Each number is 128 + 24 x the weight over the matrix's rms, rounded and kept within 0 to 255. Layers, rows and columns count from 0. Numbers have three digits each.

# layer 4 MLP down (transposed), 256x96, rms 0.17, rows 139-187, columns 0-95
110125201102102135159105109072121154149169122153114122123107119117143096109141096148166131108059130118110146161145099126140150148124145148114138152140105113145155122115111115130142144156154176170136115099130077136124155141139097102144130132148143096129130124145141146127147124121155140119
100067105157154185113137123138175146104069121123120119123140127087133153135148153131084147139159148121154109102094089106136149113088107128134084147119133163121164120164119127105095115104170128136086117115073132133101126120134094105154123101172123149132147144113142131126117138165079135112
071157153080062143152126146136134151137133060111098130121120106124098169125123145126129177097073091136140105199130108097181118131133136132113109101163111111148137164131151119137124129142130117091142085099132110124121114113126153105110171179100160132161120098098105127109107112131095141112
122129126096154167159134128142144106128148125152119111097127092161113150136125149084102112164101102176090168122107111135129151133081124170108105095118144137193152106133133122140117114118143144167123126185146080128100083104144105176135130183152118106163121133127134091171151157145093142137
131141124134124144126122170127097130093136142140091122113109145165160126123146119110128141155147097131097117132091121089131102097133151187093111121134133111160133123132143135098145143140109128159139130127140111142134137129126086137157173151124164117127141115140124157156171083136095132137
108098121171093155135098138140122167108167146124118145132135107128044158171107155148170143136147135139126087162102153108112103122149123115164137134130132126139123144138127141085132133116125120136162149148106122135113109123070134145101128132110103144097165141131116113139132123113137174103
120125161122165126103118116121156100121159118134115138102114119140111109173125113099091140108103108083123118147084153120089073111167091102114089119131130129092090102114151096105144112172114134162093093115149122131154147146142137113069138129139170135100111147145147113176099102109126113144
099114131157122106105170113107103090100180106122180131132118131113069171115061130131186150135131117133104103165112132078132098093116148108153159128136126118134165126103111105145119163143124148126150157101160093145097143108079099096124132109115113082112161129161147163093126118129114118120
156117114132110103112135150199130092169154101108151122122170149120171133107185128115093117162120168158133116096091150143132145125136140124122113131126112138118139093082102143123096118122150126147110156163162146112116127133100149126164150104070127133117123099159143150153146130114135134114
127153100108101152112097147113119141096105124102118077113138145122119185138142095141144139136108125124150115160152173115148089149099095145110151132127129114100103151122134129140122131145153115125072099114147120133111168140106152083141124089163140128101110108145144124041149155163101119096
089120109169162162135175110149127175155124136131096095102167175119098146141102135113075124101152151087124165118146145144114131140101103155134177120139137129164111087085184108138108136149123135132139104130118109138176127159142131159160106119120148137136109079110129107136122148138161167137
089097138127130112113124090118128126104133117143108120152079100138153137121128151133090137147096096133126117092153115176077140142121154134096159131136124139129169133093137128139051142115121096112135138100086097083125107117173106069138136116111137155077131139117107137134084142138121145108
135054121130131177104149164094115098148096160152145125156111107139137137127142106110162113157105091121144164147126159110087177119131148130097148128093113141126107127182103105173112104158103149109104128160133116107142127131146126141145125150154103139111091184119134114122142122098122111152
151068107157108106154144128126143103151130115157128124134134145106098114159124125126127096099123116122094178106141098111107183115153158146095177129123108132129125133093122142125181109173127084131152102125127108104132162101120117125159119093139148135135128196123115157127127121118118158090
100162111178159089163138128158158136110084130099152105123114104118113128157130129123121118161157107163138098127145107141137117162125109189155141127128137124115143143096113151092147099125104089144139115106109118096115171148112111096112126137103150135168163127163153156176166137121159094134
075102152118163147124164139120107125146135107104134120095074132159102133162162124148136155162119130114110081139100084155127091095169116139114150127113079128088162128126150115133096118110104144092141135149123152143072143127111115137151139109147123127118135120131144109165141152152136151145
118167153124128127119131127125136138124137135086125132098086139107105125124111089152136123132102134120085135130077104115158136070081148104116172135117157138104157137141086138134131147128088138089121169099128116110155146152150137104123137149143122171174158080116128115122113088150157147101
123114138174102165135110111143143132136147137125119150143102116149131082138133112161172130116154146170088118081121116156106120107139130168097121093100120142154088147127102097120096143072132156100098124139156125115122113157121156158104136114175112151180082086102129095099097124126134066153
159136139119105151139164103165177133108143126121126118127114136110146143146183113136127132123176116142161110076124141105122142141103115149134117149099120150124179141144115100167122123112143129148131159107091074135080108124156116146167124066132141102169131107145112110142144140131142111160
124127116124140126100128095155149121134124112150135139128066107149114166132126128155136124126167125131111174121157098115125135155099162202113123126123148104124139147120121096145101073113154157116099136100153120127100162134116121116139098122142142068134144107115141105137126151166089122129
118129114117156072132123124101126138167126146126173081101107166095145140133096137144145126123125119110127112155151133157103082083125080132137077148144119147158062160161149114088109122140157102127155115129148128144125147123150131153127139102141088188113110114132114120128151131108187112108
127181140161160107121143129135164093139143123151123099128081117142147134103090096176122180104136142155171121128141116161110141128091131131131140104113105094158098138111140101114105088099125141141134108122105127124133126149125127124125115110131155175141171127133168088133135146129115104111
116163144172066124115092128147119148140142093089182172096097050089175083091132151069120120087112105136106109117090128128116109129112115120107110113137105135156117149137105089121128116134114102110158129117112111109145084141153136105109114115095159138146149134156118145138141142139137140124
143127138136106140174132149089123073126131138147142125109116116147088140148168171143118073150128106119112155135124101143098116140115114144110140123127139085124180126132136122136137102125086133170116125121111130115105107106152161107142112099118142152112125156152117154134116119159171158119
146144138145116138097157137132111156086115130177133130081145100121159158119150174125123162125120092140132138130078139147138097138164164112116173176095124126099109117135132120138129145126138098112126087097139158102147167136134138162154097176103098118168128140090156120163142076142125128151
148099098170120138129109169080139151115119124098083085085158124178108107122176133083137113095160164166136109182139094083099102092116163165109144142152160145130155111081100118168136092131135111175110110132109175118114135121128181143123114179134083133130123157099115108130163138165168148164
148143191132087105081150136113144110146123143187139122130115125104128097175107101127194106153124146087082126124162093118123166129144149133161152146112147082131115138145135090156147122094123114159115131138137112120118094121107161135152118132092114107118130131170126093140135089151118124089
126125114088149141085123147072172102107163108138090136116121152179168132128127145154134137113148081161146107086136124148106130110169175135107143119122120129108140052155099126116143135121111111125142096122109119119118071133105111108158176086096098132121111122126113077157148117076162131140
090124154090157130092092101131112160120114139094124158148142122138135107153130106145083175126102145155119173152115155125092115133142107170100122117101089116111104096114156113116116152122126092119159130115128138125155136156121145135163144155110086141144144107114123142134117140146114109132
142145144132152154137105110126157128107134182099151115144094117114122097125132129129120138094165152129139191122134116139141133105130194135142147152138109143144158114142156149092114103184157103150112093102152146101146119106112137170128140086129106160080126133101132115129138121142127162114
084179185134144095088079088115131153170141103064124106114128138089116084130094105131117141149130126146144134124125142158161093128101164146111108149125166138113141112111152123175109124167127085134144114093146129131101131132128162170162132139134159136136111093157127106138151138133140146141
111130174153149105097084125113128147118103137151104086160120145166168133119114101111108167127130147098132133120116124164124193158118141116148102123122127134115086106126126149107120131088113088165106143080131119153113128162158096073104120107110125147118153143117137190111132152101170162089
150119112163154165142159140097146184082113119121117102149111072132151133176149110103105154109188096139094110124131126124133183148150156142131103172130138115102108082151117160120143157117148135128080094126099075134111138106126147154142140124087152128123120128154123100074125120147078145134
134130142132137112125148119146138116141166113113086117176133157111095134129161139099111154115136146146113076146100102116107119134103113150165124132112138073121141127141113138146075129111113100093109075106143129111134134132085147135157194120080134114133171063124148130124111154133129129135
194126141145107085112144102107139105161137187153177137130162138147148130125082125149131103162102117111110128163122120158171120159155108128115136123131132135117102109165136119103111115076136143137145142118081108095125142161172154134089163123152164145091163158140116127162097122130119142129
128125112111127114063156126145156144114131114123127118123139129127139151162111151126154101111116124110085116159144111153132152088149141170146061132145137099100129106146147192122121167106123117102137102139093103119128107110091080120147125133112156111165108159114132123123130116098125168112
142083124157102110115121089127098174131153140154102127116110117133141180161097151101088118114145095066118160077132080102169131153158111127170103095093170136167115097125152099100136179114115124143101145117110128129143127107138124132110139120091104113084112098129134140098106147133125128142
099146115115128131170081123101082111092125138108108166105127121135166140118153155143138130161118134135149120135144155123119167147133136122152081091075106141086099100117164093170153105116113082099137098131142115126091128128102127114120118149127178123109127137134119084129104122154125091143
124117116098147106123101124124181129087111125124171117149125121116127172157096110124170131135120124130101124107106165177113133162138098133108172122147153173132137090149126125150141143144104146125090170130133131141116144151156098120155112088149146136123141120165156128137163136100094088101
128128111146135161121127123161122083123122123113149125130103144122165136085143150089120099131147153061150114136108168106088140117117090096111160140117143132130111121129180143126124124138165134144128078156122131117123112145125132094095120066151167086086134146131155126111149149150149127112
134134123156118114137118155164083159127111155103116110121112121118097128161133152108134133124121084087104151118147134138170150136133160159139187105161145122115122115141148138113144112128185139167145142170122106127118087158112115163181096079159101129108132122121172124139125132153148159118
129127127129098156140149080122109130097131146100130153168144141130068182141125105139108154103119132137118116124088131181116160091163153117114104129111193104120119167130118120125108157116114103074076130123177125149126111117131120144134166171146142100151138113158116117127123124128076149138
076174117140144133114163108096145095139123148142129127129133185121121122087097131124131106133127101148141159123117137140119128136146127151096110122142146084145133118148134090142164124135159152132103169141098120174127146123135088110110154103102131127158144103138142168119131143113127156158
143072097116130120127112173136098138086120105128112154108163143128118119136141083144136091085153122165094143133134147061115130133121141145153146125137129146070120125116112148145131150155119118103154146155115133124126096098133104190113134165114140107124139141134123117107117131122062110105
136117090131126095080131112157127142127147126116130120139139143127116129146132104096146123167146141136121099118113157110100115096112163197134146179167137188148113154180111171137111100137116118145111115122128086147132134105070112139083139092128157128106085155106142138146107126127133078138
127131087148150097147134146130127105135144138134099165132078136138152152160148146139130116116147136123123128130148170091110175138105164126144137171160146164140128138137141122131075112164131129157139135153092141103147130120092163122128138077145153100147091158121139122101120138135132133087
105124173130132149120160117101156132142091151089134126127109119135119133113114148148145131122136109129147091146132150141185164115157137083133115175155144116097077121156160129160147118108114149103184140106162192112113156143104122099076137138119115160078176101132166115109111126129152149142
131122146138174124141075131080100130124136126105134137172120133135131181145144092169149075131111118091114121123139158139137111111131109100135136111128139139137131123112105144096166158106151138140164129119130125099095150101147112109133147136133114097139168166130139164140110131124107088130
112114160116111093095126114102152123089137159085117110130092129114135062096114146130159151131140121128162160135142130114133109107116109127119102112095119121153133123094147149156114104154127118135136103138117148141152152148113130122154143107113122145132145142102129078118113136134112080084
# layer 4 MLP gate, 256x96, rms 0.337, rows 140-187, columns 0-95
123130120125111167122110135118111145144107144125139106133102127080131111159123145166114089167160148150176128151141114115149129138125127131133103159112121123092144106154125144145123124122147129120126090115125140126118114132101129129135088094117126083132102111113127113138133121131112152132
106116162116107124116116144150141112096122108107078166095141109138136180103103119153104130162146092121139078169190149144154129112114119184112133148174103140120139109141183102142110132141120106118157133125123072130146084108137145103144136167118152127138155090101138145092142099111110148120
116111152116179124104116095167169086122152116119119165127107144123146128128124156112099115159107150152130128145104122152126087139095150137101119184103135117144103159153125175123134112119122104139146151151058125147105118110143127144148062132121120135149105134138156103144174114137126167145
093108088108141166134169118113154103143187142107092146078141162138150150102103102127145154139119110120154108092134143149139089125129130165113115112105153132134106070129123135092133162138113096146116105117139099133133128110124100182129135181135146129132141098089115129118122144127116152119
107161123121131117124144105147168154119153152143119159162155117125143169112117106151120120112079116129123163104124135119110144162140143115122120134113147134096167183121140195117131094111132135140101152131106114176141113138147082132217123149120136153137082122130155142117104118100135153129
094110110092137106136192134134121155086132148134135104171113109105129140131163162122119152130121141150118155112096119111167072124114190135100121140122114178165116116098171144127091152114134138128135143090123167176172151117133154137131119137090135094149169094138114134126162123144140092132
109115128131148165149094108119138133130148112139087129143101108155111172129111118110108178138133119104159100167098138075092140093140112106159108128127103123124103096186151108133147069139121138161126111132102130105129135148099100124109161070132130125136130117135116109158093083110132141092
099106091117151144122127136096103102120142139148081153085125101152112146099126143148103145125118170123102115165146092090185148130120110119119144126117147093131096148154123085118149113153106118152118158110095097152132106109125117103080157188135134137093130122123135114131103126109153141114
140168089117131160107122146156140142095141112121113122141102159109151133116128114141141148099118105138103113123120163148121160113146137149171153157182110074128129097109142098120112064134109096116107121130123125137073130138154167181142129095110162119124131136136139148128129120145155097154
094133130116143101169130172135160138143155146101139122161109110164159095135136123122126176150162132105135126115111110094096152147162157116141108083102125135170092120144124141104096149123074135125092122164119149128121073137135151139166125115167167110174129142131121128111113085094143128110
136117115145133088131113132136105143154114085147092117149098113144170128141120114126131112088151117169174122103113119129136183125110139118081092105188103114114172124096140122172092146064114099141128123128092166116153124122133169121142104094156123135121110149129106140098139146124099118128
145103075141130080095080119101114077095070092173112142139113108132143153139135117127101126150134153142119086119126120113103168156125116145156126093171124149118113134136119088140122089135109152132116140142134118129131154124147111132133139172118150129130117144118128130124204117098140137098
128147145161110145136126145160121162141121132140111139125115130132125163161102109100082132124116141120108134194112151153152170111116136154107161132209129192117131099126137095154106128105124133137115104135097118147140076160139150178072142118117189129149127097103122157159088106177152125142
142136112126131108116144120109115105123121138151124130091141112128130137088158154127115140136125132151118153166133134149112157133127098141115112085126147106106133115141102083148110124152133156092125139134080157106080133117110154158073135092144124125122165156103043135141141086122128141113
136111128134146113120098106113118116120119123093124109119149145146109135129117151133133097140146116136135108112143143105121146071123137102142127161105154159144146132151115117163158108085117163117108108090128092108151189117107146108116079123102122096132089136126098155097177153128121136167
099130107148121143136158122124162128097148157137144127172147119147128149126172155191116097134150120122140179129144127140133087130109166103129113089097087097145129123120094124148140141105149101138124183106151164175117139115131157148153122113137121167184154166060120125106169132126144126177
155121097145147146122148073147134135145166096112157102078123121147091117125147144135144086147142132084103089142118130138111113135163145102156076099148111088121163089100138138115128145094155134159083108122131095161141123116135160111129117110158126112147173112098127112126145103110150096109
129120098120129137136119101115177169147155123141088111146143127141085166137120132093111164110149116133127139138134168109117156163131137151160124085113128146155128147147161123119095121136109144116120131118152114192136096124125104099088116131103125144101103151142150128074159114111141144143
078110112118150183104117120091142072145130159142138159119117125151108105154163186123133111100128142130145102134119127146149130141148127106096151138127124138125111119154141176148128130101160120135112098133128167129121114117076138120120142123113127110115162126113160122133141145112196110079
124126125130115153138101113114103165104136199124128162101171079122112120142161105152133148141142130141125113133134132146150097135118108125109120146138169128133085136122156144159128136077153097133103110114140120103123145149125156130145113117155143106116147069128115117129144179117081165165
163169090087139119136134165109091165118121091177131168117155140153109132098148077148114117151112124151122105093117132148176136126139126122168133138103144148116124115140164170123117118135131138145115101093084144105137157090129112139131140130122115135134096134116130127183115140121142117126
105143094142149170141168098146123153090158104092147121111150146133093118085158174125116074115129104125050100147120147103171108149118133146108138125149097152131127125135117146110113107119106122142151149137113103174143153143116104122082196186123149153140151143104146108142086107116146102135
128139130150167122142167154135159158100115127137089111120118119062115152108141140100144105118172112133138112138114166122120136136152122090142135092126106153117117137125132093114103111169105154143131131149127131179149151139131127152146128135111176126120086126129082118133124134091132144127
153101097112130123134131146132141149118179088097102143118138134155150076110109139125127139081106124156121136138144138144163147120169095133173138096145123146134118112080114121131087109121123157088078154085098121132129114154110139162133143132122115118176118174122163148076087118149148116149
110145109119138149136137146133137150115117080182122143178106110106077145160149152128097128115130128106152153171118180158144133076131141146177132120120099127152137167115156135119060125147143142125068133120075109123151167104115154090155144123133115149132098081207127117174093139108114075129
143122115156096124076142125136118149132095126150163114133107125145154124163160122119148148133142129112082115176181145112140116155155135105140096118136193159130077124116122156107105128058120106141097120137157102141109097092092175141123155128130078179140161120132138135127137083130069122131
122118083127192141073154079129126095149119152128147092143114155109126133135141122114167103150155165150095075154140120065160138144131166139120120130100087129114115110152141144114187113100120175151157146167136089125167109153099168156152164082121132189156151111180126135159168135124148145080
143129148115128085125141152157123162105140134111145145100135107133139137120121119140138120124148142119123108101103126135120143130140123086061123127167134179139111162120137131144151131136139138107122087130106126148125129141129127167184138125151156138186068131134107103110141135080146148128
125144156115118147129134157142135093139150127086113129117127128128096152083112158175157137129135097104112133117075135138099121146099109076104141112106144120072141132148129126126150105139112121145111167133069128140169113124066104136177143118116157125132135145139121152126102140136156119119
088163181135113139128167132147150122120103119115117121148124122132133047159103124105108139155169111127124122162120169151126129111124166165160126104123124106154146106164144126151104107112120106114122099135155119108103135124138103147157149113093107170100126101158135160148107125121141111129
118098094160116152134116132152130112141122084160177164140107075108168118125142121151111143143094162126158116107132170130167121110114168115122122159123140140144135190073140132114137096104138076128124114138139121121183112171134138099138115145116136074105111128132087101085128141097076147142
138136075138119132170161124092113135088091121150152119129117114101131112097139130133119129127158067099107157150171141110196139148164141088116084140110106163111119110154138146131118141145112133109084178074149111137127126138104193132132137108127152176139134083141148131129130151115100118125
123096092154086128122123100140143185142128119126147145088121169156130073133154136163117130127143132127131129137105111115137113202158114148116138168116108140119138139135120175135118139149132153164113116145127094126163140096129139104104108114081145106134131128124112133132103163126134143091
115092100147098105138097177162117119127150119108109138107120097155122142132152142101117152105131158141151129105141136133150167132077129119094136106079161170146119121084115109092133098141144150095094121102175135137104115131070163153148098164169128104157115129117129082127165119154106119126
140115118118163115104131110077107056192137121159136129167156140139125133106168105117128125128128120136149114152103126122103126119155140079169136146142146109150140129119147121084126113125119126112144112116129146172126160135109114129114101085137094148135133158111124114149166159177106140109
168175119105125132138153105166155160138164139156142162146126138124115114149141152180117068160141133151098139151179131116105110092126135102104086141165157084133126162134184178134127169111100098172103100147125107137093092094179113128153145099136158124155123112144124121109128125117148130132
127154121130123116119163185090085086093102170100156094137119142109133138163112133131116129132131153137102120125144126118101103162129125124197131154107174081150130082096132103111126182144159083135137141136133110183115156099121137123109128135150156125177134141122151102123152121127131089177
138075146104123128138105116157139123151122106100150099161148152104150107158109112153098125130148105136105133160063117157143168115155093119130113132160123165164118124125121165171111097142139139063142096110081128097107172152134116129137167142152143165134128164143132147115096135118168088108
141126092145117135191177127070139128162138153121149120132162149157068111137106137123112113125132112165132165095121097146147103138144132177141089135142096086143106137170150121136126136167139121122098135119142117124146112133116133153157130138124109120136114104145115183145116106114150154109
115153118110129129114117128099126120133130160110099136063178116152093165171150099127125101168126116108177082077131146125119120164121148129139103116145137151129110120156159142107174115109148085136133058137115153107129141162158129130111124173130118103116164101081128132109147136121141152144
126129057125107106119142131085077153112143140158140153182109156149180121117135123167156125126122146138151103099134101141164104121109062092109155142110133174151073138101114102155139079122155138110074122110141159125130124112095134133132132148134136137168129118161136130132126105133123115172
152105151102139138117115115133183125102151140141115152128135140162134165118129139094114138165147115086163165172108128122108119128116135125096116117099153109132132135128142126121128106124111081141171125130119124166120189142135129132143112126107142137119147100098147151131167141083142130123
122115144102124160102152189133142134092168119171166095078180124125142141088130132139116114114157095135132095142114152155127138122119108129150153127124149118148124112127126115111116140102140105098156106084156159106066118154100114126089148132111131123101123130109102106111089111138140134121
103135101161126128140140128123110089103107116105124119210132107115161112131142178119123138108132120134098148152128106197173123178129070075130156109052129096129136113100132142100124104146124156136142133123151077130125115131145119074118150151142111132117172115140117141114109100135112152099
148127134123121134089139140147140109139101137147134122150154153121111134102125120146136155121129120140133106121071145177100145125173099103083122194098114121122103155151149122183180118121108103138108127124121144125127160086149147110114106091132132125132122086135092176149143131139106108142
108128056121096153143143077117123118172097134107136117126119113112146156119129112176104100149131129095137154132122141093192140175159177100125109114166097131109109045114186169115134163100162136159108078113160141141162130102082109122113134159146114169113115109128138138117104165097145108124
158119186134189132122097105159105129148123099137125139113132144152111138142111132133086082137134152116120125144187129176092124119141153103113110130116106160137124132122146143135171114087133133106124163122095168142167142135137111134150125115125118184113139124175134135102111150150127116139
143161100105139148116128081100152157127142115124095180096159170157067127126158138133133105144129077117181131136124121128150134146121100177123113150141126106128095096111152106107107145132117110135161100144150133141099104109109132096120118115151157108158158145141088119111131145102101156109
# layer 4 MLP up, 256x96, rms 0.342, rows 140-187, columns 0-95
126177129088057087135119116122108131139133124132165149145125124138144157147143111160194120107123154117118110168114141137142059138148149115141175116164118122156079149097112126127122107140117099159152160130145121140093137120105132116092116111142117128109137122100100112087144111094140138154
118141145148097121132075141088126155129118121128124144092098133134142172106122116101092164157122117140139106162152143140161144110102106149161132104109128123151136112101138102118083136187126127071167124145102119123091083123115129087138135131120137127068104114100138134105114096117097161082
097148112136161082106162110126146076126161118107085149100104106105115124141127132080106115109113116107130138097125141181114096082119139095106114126110141121148123194153093179130121128144153141132118102132099128142094102091107146154163097135136108102172129092119145089153156139155109155093
108116130122129115142112109150153072131138137119110153127134127128113139077136151104083095135113152094083136128140161140172113137089117139132115093141106097129175186122119107116134143120133154130125150156121130128187138118124134108150120189140120102105101114137137131188119141159117128102
120145118102134134105078144110086128132144127096109121134131159120130082106118155160127105147130122127135101118138090151157077100145116127115201149146133093126133080155104070127168122117113155122118100150131125134128087147097168125081107127116121134148185152144130124127147116128094104130
154112149145169130157132086113122134125126104143117074153116113134088078136124132102122109150150111114128150135086116130124202083121123162125167090117108156128148089130116090080106138151151126164109122143112171108140176173091145150082113135114131139092131146124134114111103131124153143106
130099132159202123126087172163131045113167123137110102166130102106141164164155124116089147111128152134177130098151112119138118136114111143173100169125134144097135139189151103144157114114102167125118120106162136134171109148155120117121119118150121155116137127138081070143157126109116115112
129129145154116140162135098117118138135115086116135173182097189130133126117128136068100080117157134140160149086107148128102110116135141121140088163103111115118140131123141150095104133124088198132166140161146156119156116088118122105119127099116119134141135144137151112116149138153107132120
152141134159143112104108112095084186173145138119114159121195119160136117132115127141115130173130147102122151111183094107099107137122130112101116073100128111154112082130098113111159165125136124101128149123155129135136167135121116159145139136163132143088130113097126151123149131125106094082
155093154171061104114119117093081173141101110097127138081131132123133144091142126067114116148168097151128126125129103148069120125143138142167159170160088146144152097135120148133153125155153123133143142132155109104130180174128151122081142166082131108138100154121130172122154140155128135135
111120112098122112136133123149126115102124075145166142206153122153119138127102124131109099082099159106084140119141104141137120102121118111134139125121142138147127122135152130119102120110129116125104162108118092103121120076161124113147128162114098128122136102155130101141155142178154122132
114099113105093127101121112143138148087106134137135121173120120102115142158139114161106176148155153168113116202134147118115135138123119124126145138130137150119141124121125138139152086120091117115134115166162131091120184137118146169078135139129124113140130156114098161157136083156122127144
129114156069163137107110106105149108132100129150119132118143142144160154108138153110133096160190105124129104071127129122134119136118144106122068108121124070174103132125143161157166140115130113158152143146127145119098141099140085104137092148128132122132152114123112106123158154095133181089
132118172136132160116146097132111144116138164110057129144115127130142128082127126095162127127127114083152146137125103136114142123114149146144143138119110153117088141128160132109115128162115099110147176144141104174137092163161146140196148103134119138121116109132110166130117145125091146112
118128144144112142118153133109155153130139096120161113158124136135123140119175118108115139101133189108106090154085092145124109124131135103185134131137136174129140148110125139119070137152109121126128150159127136150126132119116143154098138107165079124129123116130107108166095108072111166106
110139134121120112137146109107138137083090159128134125170173119110066116116144112146182099157172111129108131130144155140108106148147135129110104138158112115104166120142144115158099117137130144157150165120121062134134102162096127115178147134143110122144107138077121124090145122083139106164
092132116123113128131141082150136154119084097109159137092097134126081134149123129163131088133129114085149078137155122177117141106110098112122088100120109136109155133095100141155132147102118105117087100160096089141115145113140141129122122081116115131152184103125111126130132127133106058143
134102126125089140124099103104124115142073117125080098113144158160101128131111129121143120089148106122108175157158150143106147136097128129112137094129085130140094141153147161126107149102087092118110120132161127169136143113107114101103160099125115148091115126118134161106132078087137114136
116142097085127127074117136087119084125119150151129127108149131134128129163161141143120113121104147089138099124097134127162168115147119116121172091124119168154099164132123129132183141103161141149133145090096169153067136103144149124070131129103131117125145139155132134161151158092170118108
103097123122146134143151137130161152109089122124120160144137091118137152157097094095152142112133163155105149138174136121118133177135126095115109133154136128109158149121127148155166109135129114104124127163108130094125129164097119199133142173112175145125128122130131162106129109088135133140
116109168117147126126117116131136139098121153137140140204102149123113134186137103120128115119093086128147166125098089116099108110150100142182120136118132099145112164103113136128115121153086101081117153146113132121117127115191159116137129104067104129102104130147091138139113139126109136139
088154071151075123118130123111116155116127091112149122097128172153158147095131168156116105111106125164107140073127146093126099140118159146120098151125129148114138148132161091097097128124138083142159109116095114161130137106126150103155192165078141127168140107062171119124078144110134143140
128088135095135129111094109131155130173122084159173159142111176138145081124114161159112135157122141100114138193116132142144125129152135125157144131127117128112161170107110131112120132120189142133097135148132128118121133113120074125086106125135099133109132154128120134140092121135138116137
133111162113128093091118194123137138144126113105133164121171151129114114118127126112133118118095087139156110154107134121121150178143121101135180145118135144155155144101148112125165124119140124117140104115133139137158164150113156160125112145102129112146174147144110126147119111082160111152
114072156129159093130130134133116169182115122114075125106115156108142130082086148130126121124158097072087092089100108193132096120163084095147124138137134157105131144169127066083160124143160115133101132118129139142088130101076101104151110127150119135130147167111099137165169139164133108140
132122135153087130096134115145115133146109139094125103132099148118131136136165157099146119125136196090098095118114155079110149152126131107137113112119123117106088111124117175086093130098127077152094156149155094105112154118142135124119166171136105133121160155118151135165135088139108122133
121083141139204143163151163097153180151141143106125141138123138114141132146155126123121133162163114118123176120114150136091132183156091158175111140136141133149167119087145163135122120124128085104153157126162134116121166112169152092131126142121100123128142107082117115167144108178093162113
163117088111167149154144148122102150123132106119144146143106142115127122146126128096184158100140137144114143150112133145144117151160132111099099156185138144114138153103140137164075129137142126101127128171109109168142126159120145126167164125151126147155133138114128093122141132110152110168
101099115130107122136095130103113203159157128147106122139135160139146143139115113145098124124107110120121153114131138130113125119129155144119118147111092143137089140106142156144157136141135149105148108152100144106096113115158129187045096109096144118109131143137076158129100112174154110139
133143163153142158142109114113093109149090142097126151170129140129158095104097120121139127149134128153124146084119148110123132122122138128154115100131080166144160085153121141157140102103151118154099093073120158120148154111115121143115084123098115134111086140136131158158135128108136083127
152156167129119140095148150137114086152099175161128125090151106076118122177128141171130170097124121125150106157148119123112077108129108121083134121104158133117128075125155136099127104132100150145136144129113146125168116120094132148150112156117102129111124075144173142111111102111150133143
139125145122127066131089130135117098145111103143126131154136092135138187154120117150133093105111154091201143069125118160103137099116150083135175093152090135108174107073158121137136113105132153128162102131138156132117101120113100106109146099133111109143114122165108173132136118122154080094
098128144124166104150132170118127127142136119100154107109140149153148141150087158104130115211125121107098130192152106137126126141139158156129151124103154102155155116158097153115139115068074144103178143117143118161118148169115151106126159101164100104137117168124139125151132097101129144155
108160154137125108169117115121126117125126131136154110148118102129116129115122150199126100139113138045099128165113142120106071173157165135128119130129150088110124106163158123168097115142147069147143099142147162142127092121147114090117143128111128102144125120130144122118118152106134125100
128102094156100120182155134153137131109166157111145146090093109122111102149093159122118130136120087096134125152144114133145114165126138159053124107136152110106147159109132092156130136113134156091142158140127117112122124162179120142138158146149118111126096132104177133139155127131131135152
132167129144148129138134127142162132149105118110125141120120097128117106140157077113110107151142128142155116152103125111092161121141184080067126156144099137170159205107156158180124140143123141085182117173111115143133138139208126119143160130145176134109108139146122113117161111114116122134
109128093142105120154136118103121115163128123122166136154107138142124093130132180105129184160140182125140164094124154073115078136100143135130113110111108116132160118115164130132138179113130141122118097155152161146163133070077128128101114138134138138187157100103081134142127098125119132096
184093097155108119131128134151142129143111118092154126143123123124145132156133108112144161135167124176101141137105158176140104106154114132114073106129121179136091097108144107169162154122150168069144143148131137113145145132164129145169127113123149110170129164162143161136137124140123089113
113137133130135120061087086166097154122106094133104104100140108090150126118115134102141145119135122113138111141124133160142141104130114093125128155160132156104128106081122151088136108126084161131159122132131104123099106145111140121083138120107129121112156140113136072114087119113123089147
106124151084130119147144127123163119122142119130104130134173129117120124112140099151053090105102112145103150100167120086157110146150109120147153108156139117149136092096122160136107097113100156125120102082156113110141135121092080142138104125162127148165117146119140089130146112119152138126
157182099117123106120146135121113111134113151122112101093149121130093131124113117127157100067116147123123104159143154139109128154100127131187129135076144140146129099123109091105127128101131152176153127145134085126065144122112065153107116146125118123153148103104143131174111135126105164132
129107144137141114092133133122100091134141086155110163104140102128120135137138140159114092113140145130126122123121125131121080110139146136148131143100104140110146123163131114113093167135109123140144145164176092130134116125088152162151109170086120161129118116123153098135141141102108109130
129092140098139115093114124133159133138123090119143103104202109134160113155175094096104110173141125127140114122146088114148099121155117109150134143137130136139134101095098113115155161142165128118134119154102160115108111084152128145110124136118118098108153125108102089087106102121126120143
159125108104101100119094095124117152144127101128164160102136120147125098143100078138120110122133113155130134103096131090126147091131116184115111166206122155107174138141112103134102136098128073140139148119141155134084165137098102168087136105107153110118105153120126126120129125140136116137
137122127130156125118128113124148141126146102130108128136101098118130174126094106108119119155126113105105126127139122141134135128097168150144134076165112158147158097113136145095139134133109160135144104148113114144162127168120103154136097166117114136102144142131114127130078116141154163116
127126088187146135168150142114112081117080106142125082114120131112095119117085091090118124127121097121116088131130133108113167100141109136138104180167150085137135102113163069079129167138172127116083166129189173090122115132091117136129123134162103174112119148137143149145152122124133129142
102125121141158107122110095122115174153175116108093146084131112128107124119083121121121105128175148113124090117140095163107144134123164103129129177166110141157094103170115177136132121101126116117124119133116175142129134125154119161102135139093144148144154070131144160150118126105136102100
157107110142119129138116120102163131157146133119101120140137152152148159153112133098093091116105128152127086146120100141157141147143112174125194143102130115106155158108129098117128111126145111129143146159157129138079131122122085102138126139136110116122125172113070125150113133147130119127